Part of a small language model's weights.
Training: a variant of SOAP for these matrices, 764M tokens, 2913 steps.
Each number is 128 + 32 x the weight over its row's rms, rounded and kept within 0 to 255. Layers, rows and columns count from 0. Numbers have three digits each. The size before them is the row's rms in percent of the matrix's.

# gate: layer 8 MLP gate, 1024x384, rms 0.0484, rows 365-410, columns 0-95
# up: layer 8 MLP up, 1024x384, rms 0.0482, rows 365-410, columns 0-95
# down: layer 8 MLP down (transposed), 1024x384, rms 0.0483, rows 365-410, columns 0-95
gate365 098:146132148094143122168148139132114192124167136141123133109170113123166193157153100086127098092182088115094070138088060171133124082064134139173120112096217137128119113081127120096119094101144088131085069081098094102161142091125135078186135098124136114108145123052156149090130079143142192117
up365 094:152093158092118134130139094104146193145149070153138170113121164087084096118143077171044108117160184121132107092153128127071130174142196188149132095119129138135107122119130119086147135159072101122093141125110133102179159144091101145160153084098136091083106133100168165145120094155166103146
down365 100:120163182106176103143089152195072138171148132086149140156159116172156097090123132121087071152170107124131153119107095110071101141071136097171057131106129114107112115100128133108110104111125115184125079133125124129153154189140097138140144102114071091107103109019142154127101138110103116150
gate366 097:085096114113147150073153114156148104113134081171129133168160052134142106092099112113180102179138130159095125129096059138135111103183109132137116129124125188145151163135175124131116151135160162046138135087111051178125125125125104157141102156117117110130086130223116120089078145118131147108
up366 100:115162104138132146131142084154190160148119072117148129120100158104106130084177171145141116099135114164141119082135145118120125182166164117101157141134165135104174115125165090099046142075109145086105174173099069132155097155193155067106180150092122120136172171123120127164143142164133100138
down366 102:087156155132096081086143126152138102098149162178149169144147129138172054078146109110148099190116143068179107117148097161144161072217067115091167142147111116142149118171117090132094171114095117170114139159118058123123135157126151118092163090050162092085169170153085124083031090159134102163
gate367 098:101144126155162108163103132069190124170073145160149110138152158126113105073113106088124151092145178144123126136117076153107112200147148148119130091132113105138170111070083074066176075126144153156087155123157116141059196120168131167101107122124139164129095102119126050161119125073167100095
up367 101:108086154167066161106152082144139154109150114160145134160154133162069151151180064104156163142139197120110159100121067166112068104089172131149170091142122139155139162108134132125129170118138097146114127103071127076154082120093102192117092167121143125150117139071169149177193086156145120056
down367 102:150109063092140125065095166188085120153105138108109121107122149129114112135133025079121141126121153131072167150120113141107107112120188089124137126100131058130105138116162159099133116075184111129156140120101057163151060129137154115048112172106111164089161136072128127105123135157070182116
gate368 090:162174117144098128115145201133111135174131195203096140114139117110138188139120077192202130110137192141056175186135160121170134192135132105137137123075083147117135092116180133066079077166108219076116144117110129085145114140144100142144105102139116071108127146049113115137109130133116155113
up368 090:156138123167081137141157211107162194125141162123117132101184105152105183094125067162142146098128181107131157103117176104132113183122203121099146068165127130121085111067172133057090121145111169124090093122128200087199112174090116138068124163145128106133125156091156154142188066088161157125
down368 092:136100131126140087146150126146141101105154069094178200108133113108104160138080121132123146165180123164137157199120158094085146148119117099112066112120115172126168113159143134113129123144113101136088163147113105024142128151170170111197108045163097183110162134150141113078077076139161135097
gate369 094:091155191117122172131100146176158131107176063118079144076111192154160107097094142113164102091070117120082150073115132160157133040117092140173094144185084127182096136096124041173139147122125148107150144183108092151140141112150133171169124056132146125135131138153077091119087135148115154115
up369 094:091124143067092133153095129140101139108152140216171062151096171173152109141120098145096149053112096063105129132113149085113143113078131123150161073149177147152157171134113076123114110157118142126066173132073136138152133120110125151194111219069128147125088121093084165142204127165152127148
down369 097:177120142127149128090166105151131109126143146143170135188148103125108092133121096107120175115130158077097059146149161116085148170144153136091094160110115128109181179104126183100103140151160134108160139093108111058131142141111109099132110139171108131126144097127131069114163118122162169097
gate370 100:122149141163164031150166094119120099115140105144182114126163123118139107117099104136159131140091095178152172142132111078187135119104147097121126104114120170122140169089092104058163125132100121124201122115124122059054162146109102072186135190138118107127158094058109173099160119152104124195
up370 099:140179163119148134175137065149121102117109158153118096097170166078112128073124064139104149136106141121132127064181097153105092131090164085055126129182149105126178121101109129083155136165119095111123171174161143105124139097122120099153131156167061165136108154162131151101099163070157154090
down370 100:163165117168149057176118081179044115107112108215157153138196135101126125130144108139130129146079141175157172135158121107166138079144098160158132148176103163157143110079130102108126128083105112113117146148140117096121109188125073078154092145125156194108151120094159093098134105128102090107
gate371 097:123143115138100161152121152134118161130169159137119084134139123126081127112101116131144140159200165129147132135068149145140126109103135167116137106101130126114101159141124180095101096120124106164157091109085140126149104117080184054105165097109119178112120123055134121194124143111162077124
up371 099:064178138115147099117090152094082136135139132129122151108114176079095132142184145167092153181150181112166133183169137089120174186176109132046119155199138154132113118119141125190115118131157119093123087172128098133153200134159137127149145106131110118139108156112077186145126145126150087087
down371 100:107106096079162067142169133102136155188129112210129160159138152064119089103103141156156139149109108148141110158143174117115144133174109155058099186190105107175134131179151109100161113129113087049123106119137054126166117155186147099093157150110138113078153121157092131147100154156116101110
gate372 099:103131098115118104179151142143115140148101138083102145124145122111093191137146194112134124130102112128176104127104165174109171152109164142112098150144100126098148114114125115083083164100072122152144050158147112138170172122093092131157173076107151147050176166116147133149126151076052142121
up372 094:145144066104113131085084152143123140148128136136076187108131105083141116140129136112081110108114165152184083183161108127104150100133130139158187151118083122057125114161144123092114102130117130137159085125157149163137045109109106136171142192112168148119113127094170120088094121133073150135
down372 085:158142148178179150094104167168071105135148085147093127166141172179166087127090105131086132161100085130149126228135140133169144149138081103134073098130117129179127124170184151125135181106188158067136089104064189075114139153133213115118144130163129094169095152179147113077137121139116108131
gate373 099:096127140124179162086161158110181041125074156121083152081163137152117158080164105136140163166078162087199125093026112141139107137087160126150078141137171131128095171121099181070176152171137104117176136127153145143129123119140138131154171095133159123137106117118102138098136121116144169149
up373 099:098176126159176128131155113123138095150147119104140120127138162125138147081124131155122093161127111152128111098112132187146139134173146137098145132115161089106107143183097162147154158132101129099117134118116074154032111066132128089148125087169137123139083102133099091169145166131101162142
down373 102:127200132126150124109151117173132057117124161132080135119143170083084196130090106105153108128112120120135141088154120193096117159166152092112105131105123085112070118107094181114196150110130151092166132111095081126096082166116125104189114098160165101090120138120105097146129123096162139185
gate374 098:120117160101081140189172086128159140089147105134108128104075124144094113102128185124106108100137184156124107122144188167133128158210073174081143045140153084108099106135122148147094094146088121172121099166175099147110176099114179133125119119113161134074120118071064080098110114167151119109
up374 094:119198103127128180166186121142158149134109154111172151192139130083123128137136129139080100062122159130074167112150129130200128136145110141204138080152151085156121108105126210131129107126088082096151087187139142152125113140173115094129178119108130118093121117130115122124174117161136121141
down374 099:148120113135131142137159065124123125156109070094108090136158076085118123161126123136097190106094108131111136126105154131130176180199103155173119082122153116083100153165154161155119155106125109182127077158160141120101101107092122099115172173106136106101120123098116117149130157091130090184
gate375 093:197179160143150114133133141110099113176213082056145123163197148140116117089113095134074123117151127102122109080179073156142167113085130140102136161172150124153138111117140132122140058135146125129106160104146140135091117106152073168109134089137100117115166151130174137120149080083145148123
up375 096:045096144084113090127123158114146087111094154129098093152123113200080146130130173162133070210171133155148099088112141108118082136104157098085112168109135160093168120194173117119097197061128146193153132130131107139165116117104127085124167141134097134075123148135052113122155158163103131172
down375 103:105123090149146112154148154108078130122128147138129134098177145146069138066116144146137166129138171111156160120121111125105140101160112097145135153111125186080081135150146057107071106160157120150165089117159115188157109108110083105074126134162131131066153231105151128129096138152151215080
gate376 093:087156172134137117124091136157092129177103123101155120103085123156175152064160085120133132169148123140172149069104135123140174135073149148111182118093167162118130125139121174046143120132166129147169146072101101211141142139157069137144090146122154173145056100137098104178116133137157175160
up376 095:117156099125135117149162100208159130147087166119166151159117139173111125087154167092171111127143133144181152094124099122111083129120123082092145183138170119185169137124119102093068096096118176077130093160116142118100104104117177140138120099129158110160203180126159153095149143208093136131
down376 096:169204159117104130137158118192154086122117140090127114095120113141145111167138106101136085142170076109132186124120103122147084148125121188150130140051148086209147121072112121188043131148113139107185145137121103136151086158179176136143110121128142095148160111158132123132110125141104151096
gate377 098:122156101077146101153147096166108109175121176138150153122126147108104157152117129148098121086115070138125086111205178143160132128100114103147171145095103130114218081140120197160167165129156124137164129114107128063188131125142116124104054118124108137176123075160084042130042141137156103078
up377 101:133193105154116133093092187134151143132163142111128098135154129123130135145154123126123166132123141130117138201103093153092154121133103135140096191126105125083026172119133125178109136121100130116136179175099101094112131173140165105132123112143172098133063175139097179150162118133121153149
down377 099:133162139128188080150159124097099125078184125132107091128114135083135153154135096089131144132112090149105173074193115141089124150209132097070107126142185166109113100125164179089160158104112155158146136135110156103165128146135104140167087141133129153137138120199108142196098142129148106131
gate378 096:079096102174130126108127112135160146137194080179178117097132092167181129107118123188195173142077143145145124132049100096092125114165160106138087128137069101078119167158125138137174065174096100107113204150143121164138117185087153161127147144171115129082159165114114152170143148054118093120
up378 094:099156130187096125119132183109078196144042163153112151045155086161124142087104183152126145143146146142112115174107114106074130163117108087185114079138109148116138183098134138127102079146163135129117107127113123165134108117165102218117194080158153135145072147152156155108084188093136203107
down378 098:153147157121104134156107125115174154118083083130114145084114137191111091134105145131119151155184107091121136141125123148164150123089096156180176222157125077105159094080068190175131164147123129103136126120144134109200146126130130130121139084128118101029102118093097095133125105087141108092
gate379 114:149137108065139111076150181104117115103116175125112151136124170224097219119144171121075060079109110112138133110129192161129136172063083098105124125114171158126125103129151156074101071114112072190144115097135123102150097077128158079151134117100121178126105034114056090144144143160164119106
up379 110:084131147120126119166139124112127127102058162107091130122152193132126095130114150141163136134120089140122120119112142058143144099150173189178139118118124119129102140173086152132117125140099138116103110130172075135177138137073125159095113138125125139147092155139200094137159057124106116180
down379 098:066156117106172177125155178145127155051153118135148147154166188138140086135117120077140130116091160158130138088136181137118155177132127141156093142141101107126120112170110105082114115163118088159132118110160091157170106192077167130147081137126097101122125155127107092122132097073128144102
gate380 115:165117073106128128127138196112173087098155110116104149136158134156153192091179098116111071109118156090117118078131126164138101124132132068189088133117086148142050122075190109155116118155150177181086135143075181122141112088122132178093106122065124144185098103156128028148133117098118115142
up380 107:119102128171053153137132130088148125202133152129155195170095121147138142083108123119076135124109151148111154075149133146123098130192141096175153132164082156123044093105210128192109099157134159137101136162106160130186125074110099187125145173084108110147116058158154126145187146048151145179
down380 103:180072083175083143178149068091137112151133104109142121144095135172114158138116100136066089142139179091083130079176089087129121142162153124250157099170089160050118077122122144120102123161147189176128069090079159137179150081096125213075166111118155166159117102148147140127167154052129123163
gate381 093:092106077152157168186151145204160127118071133149132121141133114139134086153080140153161154119186146129143146108122077065164162112054130140125150098129112171120154120050046123121116145079093141152160169127174120140129083147136128156107104093166107095141122119167143137141110102132140187158
up381 100:176111098114071201219102079128110172139113134116182119087210159144151125090134085139085125106129176151115133155092136133163133107143116118145150112154133089105143200156136109168132165121156106103079128094063133128232115113112133113124138142121156135104122127122125085121091149132131145074
down381 102:098117134109170217117122177137154121201194155049129092062166133146125143145185144074119155166148155138130110147182108127114147104102174134121165107135129130134117098152113106164129149071165188136105143146092132140087150167176159124196126083081145130194174132106144093133107120154138091161
gate382 101:174078126185121136124167169101135078094128121147106086127126168141086121135072212111078132179172113172120147095133108088137132096168115196161100213169129113179089123140120174125164149163110134137164190083126096105119100119136114145091104139067167154134175116061126104153119147105135149131
up382 100:140137178151132118118146106104127090165136080138103092165088140151083123101087105080196131145144161156166170143164160096127146100133133153128039070123118141122174108130108166095180078122063138072164140152151148175129146184151118119125112191112133185149076106132112129094122123185110072138
down382 099:092117111120086129098165151145122155169132102141109153147114085138228104171185054105168118042089111139134113184110159133123165078126111105132124115123127165149169077173070130097159118090134095113153073146102165108112196142067128119131147118183092071126089146201215119088197147179135158159
gate383 100:138164148139101053129100140145124119093119106121123098145126131161145150096119098150147155146107150064136141115163158184111169125190149141106040150076124115158146094131111083151147119129171096100154129089197134038141136054126085114133127206121135106102094129111148124191069126081111051118
up383 103:139120117116116142132081153091074150145104165084165162156137160165140101127083178130109122083204099151111119127082128158079177101077180141086146179100134127141131130142113083031099133089113123122080125118108098169104059116143167120198222092100126064138093151114102143132152110070106134184
down383 106:190096072141115109099120155059137134130101210196164160089095174180096144137141168144065127087134145170161113140176181135091147128107160169102097128114152129133133115113101159092076115118120093100116142123159093155134127087160149142131191119157131133127097131143112107118191092111123177092
gate384 107:138131146060146141130134125114154142075090093027090141165126148132140119180114112106151141100172124067099117142116158142144070141108144118078077127188087157146092098106119194125075140151123084043125176148147130101148153159109133128134111184107161116162114145163075152104139135082143187108
up384 108:117213152078070139127115096129100169155145107116128119094163100107148143085218184099136161114110142103099128123141109133130136123130096150160124125115091196135181101059075160177132152128171121064124091136116150154086153121074150114126120137144115128062161109145122134184109090158091133121
down384 112:072152159124090083113140092148149196165127102047178136097135119120152164085119177103168092129081101100102095112151141099110142111104055120130053137131112142123108101052111139138120112070163170101114144160151162142124102136121146107177111160147144077090199099070178172155122125128167145096
gate385 103:104141104115146129117134143156142163111147100104135100150133201119124102102178098144096139141066160197149175125117162077124185129110133150123128124124128145172147146134083065079120084146093135097105057196103150082090123146117092127125082070169117131119154127123081114193138150117118137111
up385 107:163114148181142147142110092105112195139136128129085169142194178137141140109090111138109159136127166089084142130122163163143130127171058154120112124069202099116160186126110089125166124140096146154126128145113121138085088040149103148114180158144115130113115105080145114182136129143202132217
down385 107:161114144149185102171083151138149123125157159092109125128083155149110147111127110131139178160154123105099122097133082086187137164079080124143104154109140137097174066104165109153141157168147118135173087073109121090111130099095084133130164203112160139143136131105138070150074177087163143161
gate386 090:093145122092168063158091146179129161133156125159160098105061146135132137081101160113127058073130137078092175108134099099143152140164112102169114128176129123171175098073109086125070128148126168147192145123181143107123142061088129179170101179141136187144096112165171141110169136080106130130
up386 092:144140119085110132137129130153098146109160072119147125108097153117159145079129108121143173102121114040201143156172166172141104124130106173109164131155116116084092091096124100064147136118146105096092139142065110173129080131039078139138112152108117151101122133092142193126113085133109175102
down386 097:088092151099085182143147074122094134118142157101103112128062145103179123091126172129136100139144145115158072165164110136143111115136141100177119068163120109116134161159191083085098152189192107125068167133146127098130128165089174112103136159134079141150125130124101154078122141126113135115
gate387 096:064096170112168085113105185114109111089104144152131110154127149097160130130153118102152129121096133109141212161128082131142119102146052180113110147169086140115087137113150082123099141116161139130114127121119105089096122086135148112132131109101111154129103151134092143221141133116124126055
up387 099:127140109123099114140105108134181123111171116098155160042085150173136125180095126117121153095136180149141156128103120155158054127157133064137154164144151146130164186116151164056087156153123137150152094091099170103059125139090143152113130088116157070144138130125159140155116120161189167166
down387 100:073077091128134120150043175198142168075174093164113105117137174124171117107107106138144127158139129121133171159118195141113111104143083115125170141147181104157113121098097140107101073143146143159170109120056180132110162163147087119097093134164127148148093140115127115132118132172108126093
gate388 098:073100059106102113192099131103164071124146184120129159143122119122151111121106123089112187178156118181152159089104086093097150128058082134073144113089135171095092136195163071129119165131119093118103141100145094133165124170108145157091072100109099119187149157137144125167148186181043133161
up388 104:166106105143039118173096107142126166138112138143184106166077120154100083191203159163107159079090081097075099053158093114166144131130158166119120041185141146080140147176089105152093059085098160137105152170146116155146217152163092130127157168126087159138097131145131180135133130105163140123
down388 105:154099141174096094161129125133136154145029148100112080161111137191109041102115141120058102138064135080108083085145120097137138121138127174136136139140161140115132097191138123134121140150104092117137074212158125157109123086105106115083139151181108153129137092102148120150150158110127113129
gate389 092:107083126122107115174165122130106074118113155123183156189142093102172141126116087108134209098142133104144092166114089179118170062169076102153152162146157109154205143153127164164144136126181185145109097112150119121169115163113177155145084160105141126117163113116093139115167125099109142121
up389 087:137113117131113111149096158130148138157140115090163075133114192095127078119206126139157085119138087159111110103103124127202139190094119097146166108105119188145141164134149161129101164148058085138082108088091150111149133148125129112148093061105119121177090095108089146152134142116135169065
down389 083:070123124137156107145096131082133125190148111124129152189165095103168127095092080151134162085202099148146123124123081174140173104082141145163102146154170090129192154161141179175154172161142154137164124099175113086116098120104136149112149184151074093167186103144161113154155155085098141155
gate390 104:168134157116117132197077114114151111115149148172126161144111127155137102154123074084125104081115084101156165133132124117121101164092097119136100091153092122143097132099166115175128133110217187136160130078125116130160131140072081141080145139116120180106106122160085160121079118124167135136
up390 102:108141164127147129113115126134097072174110155119129172120151145131143121124115225109129145095104133114108132138113181114160201202189144120130111133147120148104187172162113109111139100166154151098142168131149146053120161121147131101030130179142173087076096127134122066077083118096129178182
down390 102:172126133113120088176103124110134107138103156154156164118054172111177126120176080125154131096121105108132172116178128088156152112202094092040127111118100104108100137117125085143115134134103127109185173088167143199150104100088153120087094094166093124135087158086121121155145107156123165095
gate391 098:138106171117096120150130127168102094166100119119171190162148128133119143158161158143122177127125138169151124071105104147193055150135145117111099000134085080076164148197101106157140097113147137143183127114077124125155194096095159102132113120073140113108105160114147117123092102081094158123
up391 100:118112168128100132152187100104176107160158109137147141122124110076155102106100116132146106184094054143158103132093142139125116129142130168159074143138073044113100125113123115060081207166146146139052120137171085164046169139101130133086097121143135094114105145177130083128116157136160085102
down391 103:097101147171081155096164138083162212156157117109139119099195182100104116166091162125095107129101126157148110167080128078121157096091150140162110119120136128151128111098117152132099101117121102167112123103152141126088181101096126178098121139144153168169115147189107152084080067124158129238
gate392 101:132105111152140123139106082099101110047159134155032121149172090097122080126161098129121084071075146144114124179137101101112137133077189156131170187123117152141143137102101184123123132121083090135171108131123138111086168128106104142096125151093100134128136121060204143106087131180201152152
up392 102:109173158105125156140148161009171142136122147136137098113121131134088134078154112164131107104067102072151114105149117136144132118121121133152096112121150151073199088132137076099114113128129078156124123075200125160151113103094176069104097141143173154107097142129087099128082120114117088097
down392 101:147122139137133165078099115145112137133154139115189172142109111073112100094126101110101185170115141095129102125133130168174094151112159125146110120124171160157132103132150188123227138110156180050125142120159104131062062186064141113128095155069160124134173117128136086163121161162121061182
gate393 090:164137118154143086157130098151155142174134165137099164138148158132118124137128148122147126078112105122140169113090179151099131138187104084179182056180169114116176111127115120133095101162137164083170129104155161111102134135131085146145179142140138115101099149141110125152094158156075082131
up393 089:113143147132083149126106071104117145232134113126108132032195085112107182098155114127132091090066165144089112148119133148143148088179096106165136115158100146131156189171154173116148136154144161123131087115147071100160144089163151103054110169161115122094128089059169164168145119123064110085
down393 093:192098085138120203073108090071157112116157127121159154088071156118154143098127162157079150147116140156153100179083152137132152110118130117136066127135101173113157104158127099134135181131115088145156132118090119138147078065178104135136180136158129158127181126110117102184092146129136139156
gate394 105:136122157126146152099094135126063114060096111157101111130182114170123126137117061151072161100089103075141128122118157143212118161062120098081063076115087143173130137118121116076070091097172200167117068139126088104144121125141070104096154123053125100142107061082048112159065132110090129132
up394 102:130156114128089110162123083132106133152158128059105155127124149149123121115081159106132141145134149129146180046174076142178175090126137122174097150124108131111136201148033136109175183142216108067130171135155082126096123142157079149129114189148117119169126216163151164154134118133086158139
down394 102:124155178095105091137073081136126107115129050144104180069097117139134124184074155153104084153051125117122153102137125112070146153177135135115144115127116098113114150199126068136146148128095140100177130110097120147096128115166086184128128143167055193105103111194133118074105120172128155099
gate395 099:068145094132151158135095157142098140138163128101127113095125144126124174131134096139156135111099106195155138140103138148092100148144146105145142106122170184169187140135130111135136076114127123121071124119125085116164143106100189069164105063184124126115156145137115083160098090153109152154
up395 103:142153084128104129100113103128123166080118090088166151108122132150150137125116154134110072125069130140104104143111138087132148100103114093140152095148079113126145169128133093101120174147130105129132164104150187122084169150124137161159154163161107107117080184151130105127201150120188179093
down395 106:146105129149119114095125134084136107123155101124110099109088119120054175105077101105137162145108131084131135112117120131177144103105082119181142077132116148171159115194141111093095144122137102175091185145129164136128187117108111187129109085128173184151084173138178109086187178180131150115
gate396 101:094143099063072114116185148124102158178090142138136158118145134088084177118146192156093185104102125124132132101149168145142086125145116125151170119123133112172100094146122112133132062149151154092155125121153131121115132168129148082139163139096175080092168170163152035202099090111121069137
up396 094:079117149144175088063185097163133132116101162159174166142188140119158091148139112124111168158107158079168121134099157135101157052090134045127070098118074143135125110154112144149158144115111127136161089132129086091100162130095065192155123175103114129127141134119151098158147055132098147132
down396 098:185134094136107102108134125104129187134085155131120090123119149131145088155095167092104171120162130122106114126141128154126104187073144114170118098123149149117130109096122154162146162151144092145186129095106112108102114172078130093068131161144079100145102105056157122148132113159157138096
gate397 095:130172088149074163146117130173030096093130082101106136147105218058108117149148109148103167152153142105184123149136166143127094132099115090070162096162120218122108117131129151087126149112187092086150120097113087156138152115149072138099082078114104154195054113086114148099109128187099100090
up397 098:145208155120140175143126125185138132124098108134143128099146117125141137144162135073180076107158079171093109164142163151072129182122157159124130165139158104153132033105115116076159135177131122108152096134079159111097153105192121125164147112171077096169129059098153121117192172109133170100
down397 100:129149161115156149161102078086137146104130097094163140134137119111128104078150103132118143118127085121121070140105160145088138147152185147126081151099144076109164181146150062135202152103170166100124080072091181118116151070176137147116114115126105079166117122186108086104130152114135070132
gate398 103:136164109123162133166146094180149140159079116110138112093083202158162066092155093177147174061212111100145100125142127127102116142105140144085096102143110156124123138116151071147174110100127143143098137171115120112174070155150105165104116091046184166119102061101170164200116083101118112148
up398 100:153102144158157111110223145126125122145172131099134091100102180093122008106125083133151134139091174189112151128102141137090153139056141107163094105119120105108112063181122151131132103123153111085115117130110168139137121137091175185159091120143189120128084110067097137103127145087111110098
down398 103:101101130190090130127149119129118132138153150156168176120158183124117078069138076099170120134192135117157153154094135125140171126116152131154045044139137172132128154127141082089106090057166154151077127134087135165175099127172182170153118167117124191106060129099133159111168091139141144121
gate399 099:131137112145165070088140091091124123165127120050140117118108114177134181184076154098163166139145136195162152124172128197080112077137133150175162159107110101140126209106104085160104118113135170130094075150117121119172171112123151116087131131108120162132137123083121129133101141191126119126
up399 100:122212167125166102074059129089125090142140114109134152080120133143122108214080121110220168134113138157099166114137191123133137097128170152119128168062166153120055092147111077124122090124124153082110093160110105112133137089142135121095185135083152099175172081103127130074133145124047174158
down399 103:081165115152193167127122094143156135112091152163160158112072169139147097153035150089088141111150081095098130139140144118080124120073067150189109139115139130178092127133140093078181131101088122087154107072148130183190126113133143125150163127152108166108189110129148184091084120166107152161
gate400 107:177125072189131151129109140078089115078142156119153100134131139153103078130147137090160129129110128089109164142114123145144088140129079112128112078090184128094138107095175135133114152137091113154109170152088041137094099101055191138152104114080066097106134139087100124076146121215100137074
up400 113:121100063117095147103145121144121149131102117137126151172115110142126148169169115114171101126088151166167155136123080150158129116163177096098128072068135120095151180116127124212142200138109155129170120103139084093141100182113123118116142149155179097137143125105096106161133111140075145079
down400 094:174134084072174158134172147184115090163139159109119130145146129127105189149182099096179104107193133055131128178162132119170164154161114114068150087112095120136105070106134121185130072115168071163110160113163132094124146117142181124218114114168113137099109124111109093120113138132148146144
gate401 101:089134158179113123111124107108135143182145185108068127144103080168066112103120186144080157150182103116115109069157110076140161124163125128128109123153136135138147056130114129159100151064118122036141121131145103137123040103140125127130064147117080170086073140104127193126135100135153152095
up401 106:179162150088178156117113171115149151142112062140096129136125075105173135108105113120091103081168149120123135106124145127142131138125097106180116136125095082158116138104113090138127074186141138046132157131109114139130152089072102081108074125116095159089105104117135178140130094097134165177
down401 105:132143157143098099127128122129157134142186051141103117118119134107125183090159145142076153075109067096101156158126079080125088116110117186085097085093185114150103091107150176137107089103139114126125135102142154091139103180112079088098135110135133155183103107082132163141131103120205103146
gate402 095:147137139109109132130129114003108140095135140200110112118135156155125133116153131104082101076144160162147127172072119130085099192172153121147120146125173160080127047087161138049187085160121074104109114105125129115100117067129122098090162133101082158118171070064151161071105200144122150130
up402 095:165139135139115112097111102150165122163155182163121096053145160063117070118138101085145150149123157128202091132134157144193102142034105182101189116034077139121161150084088109139062135145111145155172131165112144085080143075133173189171103119096118132120096105127063059138100108188082110124
down402 097:137137146144130092137147092134154158133046150119128170190131098113106124149106160150115147159122191169159097147123132122093085211086143134096119102138160128115087158099130140106129170099133110114160153174166120109118174085086106048110093202108120171156156095137082045114125125128126121128
gate403 096:151101143119065096127148144096156134116125088128152061118139083166130144125125109118078076011107126103118157144094114120175143115080138157148136140178145172142128090078128152136124163170112114141137176150096101158156149101096146167071127134124139115149103123121117114131147100162161102134
up403 094:110143088085098118158172116209142135160099103124144076180093107118173155118190147110172134128068047171197133170087158108169167162092115107135170052108112151133165137151117170152123079125089129095144137138138140107145098134115086091078116146123129107144104088170089149164109200095094153148
down403 096:148125103119146157172084088145169112121128091160179171080094145121106132111141166117189094090115152201130111150095134142072119133097095072175125116161130136103130176088124101135126135052118123123108107196066107159136096123094044158143116105101148129105134099142122205123128170125136147120
gate404 099:157140123145113127156169139135143152117099150032105164114088157063109206137146115144159156118064177109136125131132185192156107121158105137132120176166091168112133128126136141164109164177099127172114109125140095162149103123157144164106108142073090142255172107048092139173169110134122182142
up404 102:216148124133167111104148109151194153153108090148103177060093118094171143167107133133143144150096096125039143098173119161110129145117083165122160167106122121148135172147098141164102074097068087119098120163120121163145072138126100087176184102110153147188139133157114112114078096082133137075
down404 103:106097136174092106141144114137152095169135104084115128078118109090121130122063107127099197098092125088135129125132176101080110152161104165084097129108112137147083034160133124130125143109140084144121126129132092116172129107125112113189125100070154103150137149082137114093143098100090195115
gate405 118:166071111136089149118127124165096174195095188105153105081144115074149101118126151156145098119147090101101153172065140128058144144158126170128114101101078110157133076127106157135090075116118095095075154118183150154069093180137143043069134107135082159173123152089072145107120131144097165140
up405 103:163047134143114126104138121154083128157122153136152110159187091152142099112107071163164087141147069144093141120148087193135118107127117103149107104171128160181106087135094112117163050101127124135151114099154100118135076115116107128116138106164126139207120091135021110072121123129087160100
down405 103:165035181147177172106122080122155171164108108155159128122158122107105102137123140113145084056186095183179087098169128150116091140172118192107130093163071157148100120087141122175200087080158162175170134140193109092107078078115143131110099131148113124174073156053080107143091110099113164174
gate406 100:128111116102152131112103121120117071123121145068077109164148149153127095154119187098160089063165101123042138092121136168102087114199161098114150105080099114146122130084172181183120140104076117166142142155146110101138103060142126124134138093090092110142157098144177091152143077156157124062
up406 101:177105117109118136160193119088115121151181166098148107177107136057077170150165189137115144115082149063136056187123137110097178170099119078102105115103107163165109149172140115107142223133049173114159154047124155184123148156147182180072113099088169119102101159115177165122058088140165144137
down406 094:137125131126174142079164150146115119064191175153092156131151088131094098084116051142185122133170090089082112110132062130124106122112092147093081182123114104132107127123085108132132139118138139113132132160051086086086169130126106106162099132097207139079174134123098079111101131070150102164
gate407 101:115122193127071141212093143124166081131140167125080151159110138149153148120186121120087210159095080148143138116140125150087110160114104093177157116121132107115080089171131127114137114099127086107101133161091109161131156118163164109129149097127079193101112153142164143140108158079133164148
up407 100:163103149110145164103139084170132097120147104130151090109095185124102091178121159093131113114134088108139131125131121119098158128099100158085080104108113085171123087122110074108182119141103059087111116111139091158153153128105144128136161164118220095102088153095138163149130137120120164105
down407 098:163095139092120126122096089115094113140108143140137095154085154110090102118122118151094075137087156113076151050120126144082078115115167110125134144141066138118178137119128106136158118115164131115074152169109116101138165157129142083182132107133161048078078125121071125159039122157080125144
gate408 098:105115141106149113214181111071076066130117162092109143090108140100117107129101091077150125130183153106188153102089127077165119134124102086178046156127132135073158126116146113131142102087156149178177150114109083098142154122122140128089104123169102144123086124088133088183134110111127148070
up408 095:125128110176137156087112134126148105131074180116121147107137148076169147111131184209129095177176147117138125158118135126097122125165145104105155134072112112099086115123162072055115105062130082129070118084145128178163122103064141073152144138116143102126074182056148206132107122157131183138
down408 098:137151134154128125046110153142160113152156136121088141106186196119120128110124116096147098084159067162103125086125156169145151170048118109163193133157132126202086101132122104166153170095177159143034166112122146109179095148123166101186122157137118102129152140079145149093171130170121093169
gate409 092:109076105114039134148128116106071120157098120102139159092141155122144143102084196121161117120119143164119162040110136131177106107137120080112120114133119068152087132086051114178139156138095114117192139150103116054102125177129109121061159097097134146158094145105180157118079193126112139119
up409 093:168123128080098068168161126137079082067183162139102165140121138108106123161126160101109180112173094089069123083077079087176147148121145150145155100079164150185201077127093124132163131200130123099130137103106090133197105122102136060134169061160111114140105154148130129130148089100135088094
down409 097:137127149105144127147122150142130073107103110171169145075111156080142146128108079178141191124065180125109165057123122153073116113136094118139182058102135102145185140117110169172105143123103131120121094159131107072048093068127115134104103082090137135079110187091161162144159116142123124167
gate410 096:104156181121178149151094142116133128125101152119084121197105154064199129105149106138222159121130048127134095072150068171136145111118144124137142159096102158158150140146179146153126153099126112143161149082142078150108119147094098124179129047116094160141116096143187111154124076118126100144
up410 103:086118109084137127123085124115105167158179111153075090183072145153111168077131125132096103179138156136128169137149152174152115134154064161102121139101142132152121158130145070111138150140092045138121149208164127119148076117214125105149147125167185096058172122091194149153111124109164131068
down410 098:147123145099074051135115123167091158134097123133146123139133165151075110143147153118076121119114168127124169096164102076145142163159128102105198097126159111161154138126155138159111146128095126169125121183127176115134116114118155111098123090150152061110182124138131120110095152110116162115